Weights of a small transformer language model: no position embeddings.
Each number is 500 + 50 x the weight over its row's rms, rounded and kept within 0 to 999. Layers, rows and columns count from 0. Numbers have three digits each. The size before them is the row's rms in percent of the matrix's.

# layer 7 MLP down (transposed), 1536x192, rms 0.0948, rows 1316-1365, columns 64-127
096:471460525469482438550585520515542510573492524497489453453550424500516426553511510500519480518523502438537477505517501543392395519555485617506473484494521456507512487499470512456398545494475471
066:446550466458513483478520549585549405554517416469521496570556477499475487503446547551610477507442502473539469559484508459556534471475504489411518457507587444495475532479497536436565496495475450
099:404518443525489487562479528521462557444455465522440507513440480488459495570523562482415415505510557597494516506577495498591503481508480485458540527499628529381488546525494519429483492449502457
107:514512547426559472407507500449477459442508585524579502434511522394458562439547474515427457394564514508484582491596519575574511422432447573508523545533548411535576464525517489443399431632389481
098:563428475504458579492535532507574548593581554487461503457487586464473465508534563508488496406476512456464505432420506484514526464429402458475594626472468471404457433517468419480489449556468534
106:446571531561512452562516368527533432528469459453447542441524488503509535578519458435505484583443484521440405524427502590529463468530458482555391536425539371540531530536495568510457510474520517
090:469509511396433453470477438532553547415586534517541427530522517461489517537580522521514579536545515503526546499495490534480526474507431496508590441491496400536520530469568711521495500591418484
089:471490447495504432497509512497529450533500483573518474500486579488516533517540580464466541529518499496494616499407605486438466432553556560400457443450491487505546518477458506486468566487538471
115:485517460478485518492446589479468437405479558452519565577544468392530400605487546481475414471503442508524509552534569586537552512474557555485598532569559475469441447494526482535522491505526472
090:447547532414476506487519548438528494436517538481514538483466542571479413447398457487473489496522574437573553447549480444547597413539524551389485539409419503448471455550601516576462448486545501
107:556481534438478452441484452436520516523468568469544393538503523479500583541527475544545490524512499471441467406483549554491498444458529471447503570530515501610480443472538501481527573570441493
097:538407480479594470519437466510504562499596579463465490478491461432489501494454477555566554558463463506487489544464537548549466494461521468505409500452492560544539477574466513495519539362423387
103:458536521542514562485481581552433588462385470418513556377409385562504578442497467469501440439499509556465472509496495576528465377476502482508512494437517468452475526498524570522463464515563534
096:517573493385572554452533476364513410525494522529506471439470458430487463460538466391507444594477533466496505483509501442539410496476518524560523519527528569439459474535529425502544484468490494
103:487520501526547461560527458529469500498464346557462565486492527464627547443566477593571553471421523491477407443492509482480423531502512495516580423423456579540599563546513457448556566525467516
103:463433415551407481489523582447504552521469505476535514505543549563453430525552422554458467479499522434515468481372547494469416486588402454482550569570400401532536461456498475569493484544520490
111:410457505566571432606523472384454595394536547524507456361475545479548558525553588425523509551517548514549426525468523538466450477558499401499451517467553473551484572472479509513529501577498517
093:500449459510524433500544508587492532446527411568515472521492458598546468577585519471536403481475462538483566450482567463475572409593470508540490565520488557502527551420510540421438564491542488
115:498627508500493508484531484579464546479499521469508448493530579541430399472390557519493433492475468492468507501532562464490485458450532479441489562499543407565490478547491618418460547477515559
100:503481427441472385398557510450542524507470448552540446546561494437505560589449425461517493458538530436581517501551447503694582510528534548491513492541497582443546441448499553485477514455490561
099:572490514413619467434593508590508536506554590500467443554554485468500491494485607511586439561457538530567525527450516504567531594520473532448416464540493510536506389456429534547442505450437517
100:477459503504516461492516570505497467518453484586507502502536501468384496532441443490473496424458561438608476566482450462607489502504514407494523474494475477518442493523523504559558485454520504
099:576451515486556406452506541559465561508481525478581469459464500525519535487413525447654471564455503493534519531498501489465499543436489521503486515513471564504503463476488371455579387400524484
109:525501507515539486477496448512372461502431462547467456498523483512564607588489523544517490567534466500492559467532469606503462501482485357392441623381474504529624525507531459494477506553515522
105:519465524405493476526480478474492494550500500605563370382445476470581518492505469489476489490513545472521555464561502480469511476448509538525606489556509499473463535626533405506471483632447460
120:499452483577541475507483519519516576502570603507547611462476420474432508474491463507583537536576524614491494537652478523593502533508517546450600431482481460476555423485522409504469575504429533
106:502517481508504613501494561564515581591483502537429490462495454521489558389441501514559492523469505528604480544479439482557527537488517470455432547446532564552499435451478412438534451516517477
111:381472491457536521421426444490476457470534531533479457435567423446538493503468605528542548528562538443532397475438506568497463459529454418505563504577453480402520474521537555487434502504485443
099:385502586548499541484471515484498566503501603506489515470477429477472533441428478418586490498535524459495439535450471432454483492443528443584509460548534431570459531412497564502530460558473484
098:487498494445491495501576422517572492584474489464575541477518419513481559480518503417566512492548511597552591463545466537443602518455539483378453487489477457546446483571537479434487483581478529
100:462529513536450530434457478517485538463535498444548448381460552498588582509560505462450531566511466505536455454487511571486481546474432521471529590445435562484498532462551590569487486491614501
117:532443576505493504452417572461433578430554515503526458428550537479533517432544482512551556507454466384529474472516562487466486405521501389513482499409507480526552599508453599495431590494514449
097:538478545501534456445444574487504500471482481466572444435562524569472529513468532460545502472526501456559477486553570544491489449550517455500413448486608511535570476526479524455558519502523459
097:518410552527506480462545477478544523414442481474511470485516550635553471588481511582426502520575451505523499433529487558510491524496491517501517629475530419489530420452554570523503475429467525
105:526503515557480569468471445468564489474513523539444476512624459587444544484531461469490571539578411481474459462517490471522530430511506531465508534453460448489547547523497415538506536490415553
097:490489569528535470560491547583475520632432528445520427471501440483498520529533430462446454518492486559437523551518571446583548414440477537551490519530513485382487411563401467528543444534415531
093:544462554491540531504561420490493516537512386595488433505469448525470436443461480469498499527419499494434510512545485432684522468560525408509523500581434464437531550488502481529513461493606501
091:569514445500542492440496549455466485447506483546500568464450514555471497493376452546502506535398476460483486532453435555691514521539585547491546528521490453497532470465551455399584525498485581
032:462440555456509461477534450627407565481470494556496487538519514468556448459593511426509456494500499475524594511414525529464530487568514512478489502545557478448469500479487549520562497413525509
090:522488507533531479487534493525449513447444609479498506465433577545556539467511534550548504459554517450430427547424551480522513338446421519442517524484545442485450456458569584547469514546498481
107:534487484499485532449517491565477587514510498524477532511462556365537543445545569486477577497506444445579501470499528536729496488529545520496494516523537530470587409526510463432437495429459486
098:452494536489453533504470454477439604444538468504546411482534579519543435420518563518505568546632571476553552358492555436508593490477506391482495498541570521452577492535521632444547518485476490
093:585575529484454570446544502553450476430522505541520462522529527439488438526522507406528478507527575423519495530409511542609533482604558481472505510417531421520522457514563522472527535410446508
058:484544343428492409441581519425545543582479501517552451483525550522543520464504442423567416582582585399371511474413505510532484534514473459483519515585518468513367443414475526530549462468531431
094:440485507543518524423588474540497551558499576433623507437474481475463474557350453424536519489447595529502482521474484516483451487472530534440537571571505487585495407540526523464481483505393500
092:541469427557534511490472591526523533506530500572476406491482560481612498511494540531499575512415445494463477417502499560456496507526463376471471527487432533504503614497491406440530467543594516
038:522534450482513434490496332588484537488546463518494366503444532545563476660514472535551476436533509487521454551482556546463504517435495513492485531496480452479539521570516493486502481515522447
101:536556538482558529426569497486508483389497467563467525480479567487522530500507452487556483401490391598568525464452446480495528537527514509463479437581546591429471475512436500447539500445549481
128:568485596494526498477512684531505470443513504477531510566519462491501461487522512559495454464516550489515442422467456565495469407483465453468510502467471544465522498548595445563443493529430421
095:440571503560564470504582479461528586456452496542403464554531467558392590514530431504510521529547529526490477476543470568459538514531558469532514449503586436501519555491550537627521552491493499
# layer 7 MLP up, 1536x192, rms 0.111, rows 1317-1366, columns 64-127
070:527584500513518516497589487521488479482547484448554528593495507567410473510544410486588451487528451498506502525421425510434465503514491489539523565605500439497438513476540470484526504474504463
101:482459466499426477552465497534512575497530577473477501493505525475522365468449476583542509527436452573538457512479472543450515580572393471447520506509562530496553482516523452507530455492492458
104:607593550532469554470454542502521455507478450469458509538533576445453477420483399438506463452534540532505459491470479508531484447452514522501536451516474487512463554524519420541543450505491573
095:527490465489418607496465518393494499529598538455502455436539575447465427492493527499610500509553491518468501555525525582385469471436474500507483529476563439514516513513475477548606423565488523
101:469567348514399506476435479551488394542494490513468586632462373455493526492511459483479521527554451435529491578438461551458484438505390454457544523451492496473443561490485488439518526549584467
089:543595597482426415512428568458503557561496550425505418573534566550565509508557482543516609532479457508481479463545453571538461595429468603535530468495501461498561522412470546471475470511449546
091:456547563578504650530446517453547455475537465526460488584477473469415528422477448593464571526535504551452515504484450542459483425494509550484485550464507508461601465476536532502585459482542460
111:532508554567501533535434505481473537577580557386489582499514547460520539425555426577519473417472469533459440567504554532451606379450604479521480445587497519491509515516513390566499486555541409
092:494519504479605447552464567460448591567548491534502529483577498535459423576525507467504511421493493602527425497516559535403531511385494558496433469499465510589469658506552550430512471496532454
107:498576473564489548547507506520428520469504519497557477528552503422472448454509467498630490426511484514532478467465504561409523436439464481487486585601497459537425618469506520514508469464410572
093:494493509552531550598461485526481501560565546531443596535483470444379468537483423483552429579536460536417492494389606492468572406565417505520449531520543508447515440520511436496536512412467475
097:497502517480487524497506509433614494420541492540479472504503559390531436464531504517583476500546529523545441534519495518479541429446541586579453583655480520596585541463582511438537432508527501
097:480442479507531454449563427446522427502506441562559419576574471401486485527448527616507454513552538468487514466430532596514489429570398482467449487574555463488485542482451508477487556582506517
104:402512429497519554436524467619553411604510485450515572565516555560415454446460491474529468430524484577453583505404485455377521456528461577459435554497579538405593430505540490503583540485523423
101:480535606474492512520544492463508504523451470545519512516529449519481455454473398562532548484478474475454443623500467531505575427383477501565609547582546549604465502458496515488527530365566488
113:519486523560540480569473487468483414526515507563505511548486498448460540489478538506463479525625505577473517573425520518499584549473485441480496499593450488505400510530444454473574524535583505
084:489536584533424536478448407490559594432533469540508487509603407529595425545551364485557510569513437588433501554496536475522470487454535488499454526530425504560502477501547516476469536452654484
122:550501562494459596464498452525407460489516557410503521510511493553448485432479497554475485406528503518469482453512482514480514443504488542552440484516617413646545440541484526499535505496490491
098:581484498553462483403498548548501508534498568498524521490487503605395502495498453465465464486520521515382495522466473519467553562411473515454446559566552544512523471460465541488559467460529535
100:605607455607465553535531507538578455449491494484448454502533492503517435474450426528483397570531446472550487554502547515537448440500542420476431488546644507497468482484563380529532471459611491
098:485618453474522493538553526551482399505518468499574609622493439515442515607485447463563442550447386492510504515519506466483461456533511519468460448454504456536455478519487462487485477501513564
102:509557498570488542579509421449558566509545554465566554522546536544508459625444536511527491514536348543476513498506477499469382454522431488490435560497573471482553479546513507524470487479472468
123:572568493587549578455504521509533484490447512503463466552497389549475518504449517579550458542522449544437499461380487553422537448418475436539401528508395412489416433488513519469461420494538570
105:513470450468570477512490458573562482581584539511562547540424493475539531576443451479395490542489480478487519483478489475502481521399446617528410560536557532562485539494499511533489428517504394
127:488454542558538484497563445492541539452584576500591508462503471412488446464547529520440577537553525563520515538466461553496511504477398544461491545514495559471505423497480503517489575533524530
109:484494452459440478494530559449526554665519570484574567530462503499488460552474601500580431544521386498496524465384511592464456484472545451531398507538596441543501451379438494539604463506482518
105:560533541565508547483520456519507524519606436504479515510464507497504525469523535520524447543571486485564491522487473504466428404434547499437468460472558460481519454464494552348532521512496473
106:495602432529577456537585511548538510493446592465515391536470527511501586485490489546567516539488482485424486518499422586472545556524468524507468449461496505550551618525458545471529366552512519
097:579417541505484482507422536402532560536496515403475418544473545420419492595565499402463552551507528523527489496502456541506532516428420479471504477536459491485366597548431481478543589410476482
106:493536552490425466607504518515593548512455556471459596513553465501428555530453507535540453507527487506491408489502418516431364596478579449413464512603578516559478586500501462480505482483499491
112:550501465458466512394562563462517497505611544487552500579579549500407481516508468513585464496542394450509490603507529616538390509461440481513489449530543467538468506499487554455484451536531545
099:480544561477483547486580480473564481479525598515523559490503504540397506543509483559537567456490457498414467587399510538447386383504573492517512505435584547425550455507511503450572531423462403
101:563530539488496499495442494533544523537458492559458495523567477447387475571560446479544514450540496574366489585464582512382512472497556484500551434509539468527573569504510414491509489437458486
102:380404481539374560419470540481544402449498532504441465582586415552454450437576458514478413460556531522469464601474421477439573483470491508431480535562583557474461462548491426494505484443516531
097:455500514569468459610462502534389517576459487482541636554557541498474572548539563497413536568454453531493508516520486519517506454475441538559397488556493554610451643514471475480468519451585577
090:532501411523421536495506468575389436505458501427511537554466486486502516518501507478543379491503508471491450547503413490479502366538475509556377488534591465482581446497501440418556469401474505
094:552574412472428546437591451485398499466521534458564473511479540546523425562427431480597487451555441525526495498494544521566472516556471536526426458481456463490376483467532520422524452624523502
054:550543457546459485463533509482491541578569495509485568541558483508493479491555417497548449549477421486503461569468533499489479459507459569538516490590620536497489574434517533479597463524562447
093:472498625498467471519457437412510515515607543462509555489499556593489546473543487495490533457481486556489450543513530519453497606425470511427492547491470376434476472475446497474572412512557545
098:495497518461469534554576489503544557426474593424546526481545508458487503447468506516478528471599446454504489456486461521526430448399524480482512484561556518459513451508444489498561477465449555
098:550553426519416529470581386456435503474581499538484521481479494550494520540404489547440554547531451466426493467515488492494519549487556453512433480534550517449551511406493580480485466527481528
092:436511457497467533501561541464487464498550487442462469492484525527509525505531528468486443578528503439390433596424443520499544502478541444553368518574528485542427534459486414457453571473518542
065:504538541619537509456513417447468538523536481502587438548346535545470521581476462491500485485488421512432461513517527575434497615471460544457426437539474416457496507499486405435562481521492524
093:444442557578540494574450543353510454565518455532443511538548479457480549431581526526510629472508513544467447561458528492454492466408515504590462490478521456574497526472449442511528502586575496
094:523587531550501453500645461536576508579479493511561508549529547620498447446442479491564486512465545542524499466436498467415526469536440587419502601515483458520565461498502489438504501473533518
055:499536425584469496552458508508478489501566521532516480515510425470519448575496458537497559473531430493466434581500491524491522460517505497497428488572579463486496506505465504477513480436558478
096:577557498549410485512632454507399475556537465518525536577491531586436540493484486506485517550486476437492507590516501461518513457542447499467522507603576439485567480426472446578564414571527605
118:452451555555511621559517560445451548524494488502565541500484452607507467564515514521538490473424465531403491519504483495430628545500460544461531521535581566519542570462489396448567535545500491
105:569453398482451494555564500530484484552535484533482446454588538501481457514436495517510497455501513434439482521469524631427419521440595485459488424566463475431449433376513419493470499587444467
107:485437524492478526553475499445530538490427511493516491520476534483556502532552481521506497505528438590429500545421446500429523485504579565531480493629436448586599471507550484510505486482529525